Weights of a small GPT-style language model, trained from scratch on English Wikipedia: a variant of Adam for these matrices.
Each number is 128 + 24 x the weight over its row's rms, rounded and kept within 0 to 255. Layers, rows and columns count from 0. The size above them is the row's rms in percent of the matrix's.

# layer 6 MLP up, 256x96, rms 0.122, rows 247-255, columns 0-95
size [105 106  99  96  87  99 102  99 108]
[[114 118 116 139 100 145 138 108 126 151 108 133 124 104 119 150 185 111 105  81 108  98 118 114 126 126 148 103 104 163 130 139 138 124 137 104 136 126 133 156 124 119  93 139 111 177 129 149 173 109 135 130 144 156 181 125 101 108  96 102 139 127 176 123 126 106 155 164 114  74 161 165 132 124 113 121 176 129 116 151 125 144 136 135 104 108 173 126  74 146 137  82 121  84 128 112]
 [138 162 101  71 150 131 106 157 135 144 136 134 124 131 136 102 144 162 152 108 157 167 143 150 131 124 118 108 107 131 101 150 124 139 121 172 106 122 102  88 138 185 115 117  90 146 148 101 144 117  76 147 101  99 121 118 150 101 151  96 129 155 139 128 110 122 138 160 157 116 103 130 111 117 121 130 169 154 128  94 127  80 129 132  72 102 150 173 126 158 123 135 135 139 174 110]
 [138 179 154 111  93 114 103 121 120 113 174 118 149 101 102 151 147 137 117 125 180  73 142 161 135  91 176 141 122 119 100 102 135 158 118  88 118 127 139  97 151 120 124 150 143 108 153 124 154 154 109 163 145 110 106 101 125 124 128 136  85 159 156 117 125 143 162 115 162 150 140 163  96 135 102 124 147 136 119 144 165 137 154 152 122  94 125 126 175 130 163 119  99 110 141  94]
 [106 157 144 149 148 110 147 114 114 137 167 137  78 138 151 124 140 145 172 146 163 127 140 159 113 119 136  97 117 113 122 135 154 116 174 145  66 132 147 180 167 141 162 128 100 120 167  97 137 136 124 128 140 150 114 102  71 120  94 139 148 151 149 133 104 170 105 110 137 114 113 157 144  98 102 133  94  99 141 127 106 115 193 142 124 138 118 159 139 137 134 117 123 123 101 146]
 [ 97 115  96 160 147 124 100  94 162 141 112 137  57 125 120 102 116 100 161 130 121 125 109 123 164 164 145 100 111 127 147 157 153 143  95 138 129 118  87 131 105  88 133 151 127 150 138 109 158 145 123 155 139 152 106  91 114 129 105 130  74 180  72 132 127 124 127 115 129 112 110 111 108 135 157 152 140 143 149 185 135 129 174 125 135 101 165 121 124 149 112 120 123 132 159 131]
 [ 88 161 140 156 163 137 146 108 103  87 151 145 121 164 136 131 149  71 126 100 144 141 105  81 100 152 132 140 115 133  98 148 120 152 111 133 112 138 134 107 189 141 124 160  89  86  89 119 129 117 107 162 153 102 108 132 141 128 144 126 104  93 127 131 142 127  87 117 116 153 157 118 114 127  90 123 182 130 128 167 125 110 141 115  99  96 157  94 108  95 152 107 112 128 126 121]
 [151 119 148 142  93  94 143 118 144 104  89 107 120 143 111 143 145 120 150 135 114 107 127 132 101 174 163  97 127 171 127 152  80 112 117 148 108 138 122 132  94  94 130 174 109  92 139 162 144 103 137 125 106 130 136 135 153 159 137  84 199 121 112 171 103 141 126 108 153 132 136 104 142 143 115 128 143 151 152 159 154 142 137 198 130 140 171 118 110 142 127 135 164 135 125 108]
 [170 156 144 136 147 102 131 169 117 136  85 116  94 164 155 179 136 118 104 106 151 117 121 106 108 151  94 141 153 112  93 115 100 150 132 128 141 128  99 133 127 119 121 129 118 120 163 161 138 145 152 127 167  84 115 130 106 167  89 127 126 148 140 128 135 138 144 134 172  97 132 175 169 127 156 155 121 102 111 144 161 122  91  93 140  84 154 136  97 172 136 115 161 118 143 132]
 [107 119 171 150 166 104 138 138 166 109 123 162 134 155 119 158 129 118 109 112 180 124 137 138 106 148 128 148 139 144 124 121 117 145  91 121 113 124 109 140 154 178 146 110  83 124  78 122  98 153 132 139 153 121 103 150 153  95 137 134 113  90 124 128 156 141 115 125 120 133 185  81  94 122 164 139 145 153 139 120 118 100 149 133  88 118 190 137 108 109 126 148 142 118 123 186]]